config.toml
n_layer = 9
d_model = 96
norm = "rmsnorm"
norm_eps = 1e-05
positions = "rope"
qk_norm = true
parallel_block = false
init_std_qkv = 0.0537
init_std_o = 0.0666
optimizer = "adam_hyperball"
lr_mult_up = 0.88
beta1 = 0.9
grad_clip = 2.0
decay_shape = "linear"
batch_tokens = [8192, 16384, 32768]
Each number is 200 + 30 x the weight over the matrix's rms, rounded and kept within 0 to 999. Layers, rows and columns count from 0.

# layer 3 MLP up, 256x96, rms 0.0771, rows 135-142, columns 0-95
214,217,191,232,221,162,177,245,219,173,236,195,148,247,176,179,210,193,199,219,194,216,207,149,161,235,235,188,182,168,169,220,188,136,159,168,190,167,148,199,199,184,178,239,207,158,171,211,216,191,220,185,207,173,173,189,193,144,192,211,131,197,151,169,146,215,189,211,260,233,185,188,209,202,202,163,200,241,224,173,201,182,181,260,262,226,281,228,224,172,254,204,188,177,183,219
237,191,216,222,182,157,203,132,207,179,222,275,171,236,216,244,262,163,156,220,146,177,210,156,206,255,184,218,181,159,155,231,218,206,203,194,172,199,207,180,191,209,194,186,202,207,206,211,231,173,152,172,219,199,161,194,218,204,229,199,219,169,151,235,198,196,206,123,160,206,207,233,165,157,223,176,229,240,205,226,204,226,216,252,185,230,205,167,235,229,274,148,186,160,143,210
291,233,246,200,212,133,210,172,212,137,188,248,197,250,223,182,219,237,174,144,220,192,224,189,248,230,187,198,191,199,277,173,187,226,240,178,226,169,184,206,210,170,215,160,233,200,191,180,185,185,198,211,212,168,199,222,199,208,187,224,246,175,219,176,276,143,194,187,212,164,191,212,215,216,251,184,174,141,191,250,237,195,189,185,231,221,196,129,231,211,218,184,204,248,177,171
195,222,231,185,200,230,167,180,184,191,249,240,225,215,233,212,133,236,186,163,179,235,174,166,155,246,186,151,218,166,200,231,226,191,233,236,249,201,168,194,248,208,196,181,157,210,136,204,248,199,212,174,207,234,208,180,190,195,251,189,195,198,121,259,159,226,173,169,234,198,194,183,173,189,218,190,236,211,210,189,182,183,192,233,204,244,157,164,268,141,235,175,206,237,239,163
234,203,216,203,217,189,201,194,221,213,251,211,187,221,255,214,231,181,215,209,181,225,234,190,159,186,203,190,175,213,164,204,212,134,209,196,230,196,165,263,202,226,191,218,203,216,204,230,175,159,251,165,220,177,190,178,174,178,160,204,233,167,174,169,232,179,194,194,185,164,209,234,193,188,211,198,239,222,200,222,273,202,177,187,194,217,196,197,211,229,224,229,243,233,170,263
199,180,157,186,187,176,147,230,164,152,218,246,186,178,198,180,158,169,202,196,191,202,185,153,194,207,232,167,190,225,169,250,231,170,196,151,172,183,214,165,186,186,185,197,150,175,201,196,155,202,212,188,215,201,200,229,241,197,214,240,173,182,214,208,197,213,200,223,177,189,213,236,227,179,268,193,191,213,214,223,236,259,216,217,188,112,199,207,182,204,215,219,221,209,236,151
203,229,248,169,197,205,150,214,219,252,169,213,196,250,196,179,189,211,231,146,178,194,196,177,205,215,215,154,197,207,178,229,208,197,147,200,187,201,199,199,140,196,237,221,230,252,218,181,216,148,188,239,181,158,214,235,214,196,224,181,231,184,175,243,190,182,235,214,193,187,189,187,203,158,220,190,226,217,139,243,150,145,148,211,246,133,244,200,219,195,169,191,171,196,207,196
226,199,226,193,203,170,185,189,214,157,245,176,175,213,175,188,177,209,202,235,169,198,201,187,166,201,170,207,156,190,197,181,113,207,180,192,256,145,202,192,166,179,190,167,207,224,191,232,192,196,201,218,195,190,165,222,229,204,194,207,161,171,250,169,255,222,221,223,245,176,202,198,266,233,239,236,200,236,213,233,162,155,228,173,206,196,145,217,259,179,202,198,166,173,161,208
# layer 3 MLP down (transposed), 256x96, rms 0.0773, rows 135-141, columns 0-95
121,188,218,228,208,195,144,220,173,228,184,246,161,189,225,205,182,195,175,204,232,250,203,215,199,238,199,200,206,179,229,176,160,238,246,193,195,236,189,201,170,162,156,231,205,175,166,223,177,195,170,174,209,220,225,190,195,170,203,208,179,265,221,189,200,206,158,214,171,247,171,197,192,275,187,198,173,287,161,227,194,159,156,197,168,192,172,155,183,208,226,174,227,190,219,230
194,209,161,244,217,152,239,192,177,251,196,236,217,167,236,235,238,233,255,221,228,167,182,167,182,142,174,178,154,196,224,186,220,217,165,196,191,205,199,226,216,184,298,215,192,227,182,179,246,230,227,212,184,164,205,207,192,134,127,179,146,194,176,174,174,197,190,174,228,242,204,252,224,197,239,231,158,195,206,180,254,217,221,183,270,193,249,213,196,165,176,216,182,167,189,195
208,144,187,243,143,198,206,266,206,170,170,178,234,198,233,155,202,226,150,233,216,155,180,209,193,143,179,200,151,166,180,222,189,171,206,184,177,272,181,233,235,206,195,152,170,187,228,248,130,176,234,175,199,240,230,163,234,203,196,229,181,197,227,217,171,236,178,221,201,172,190,168,158,208,201,222,172,227,242,179,212,207,204,216,150,215,181,215,227,171,257,203,175,203,203,172
232,141,226,226,174,233,227,183,181,185,198,205,216,233,170,193,261,219,173,202,198,245,220,255,170,196,155,144,194,227,193,216,168,221,192,221,202,135,232,216,125,198,181,139,232,232,238,186,174,155,202,231,200,196,202,191,169,223,194,236,192,168,221,136,249,177,188,218,192,223,159,179,235,170,202,150,150,219,144,164,197,179,184,178,233,152,230,257,205,219,177,177,245,237,206,179
166,179,212,206,205,226,245,130,199,257,174,172,183,138,162,186,164,205,207,167,183,201,227,194,253,202,224,157,223,201,175,192,222,200,175,204,216,184,229,161,223,147,217,224,200,178,199,154,165,167,195,154,158,184,237,178,247,233,206,184,229,152,239,231,220,154,164,174,189,172,173,191,214,207,224,154,169,200,157,144,219,214,209,164,180,215,208,226,219,181,164,179,203,188,208,212
165,203,223,227,204,152,148,202,206,181,188,183,208,214,232,199,208,206,202,191,205,155,199,151,189,158,187,224,266,160,197,195,191,228,216,251,206,246,183,232,217,160,182,239,207,195,150,176,173,187,216,181,262,262,157,223,176,218,202,201,179,168,233,223,189,217,157,187,200,220,224,178,155,199,216,255,210,234,243,225,218,179,228,174,207,204,214,208,189,170,158,225,234,222,193,248
170,194,178,207,238,261,182,180,199,223,170,208,229,210,199,176,177,204,207,238,309,191,259,210,206,250,126,213,223,164,202,205,248,191,236,154,192,219,248,162,253,210,212,193,164,186,189,243,204,217,216,215,163,212,189,220,204,175,178,217,213,196,198,215,205,161,193,204,157,208,164,210,240,174,190,186,220,197,203,209,201,277,174,160,231,186,223,170,177,165,174,198,207,202,183,156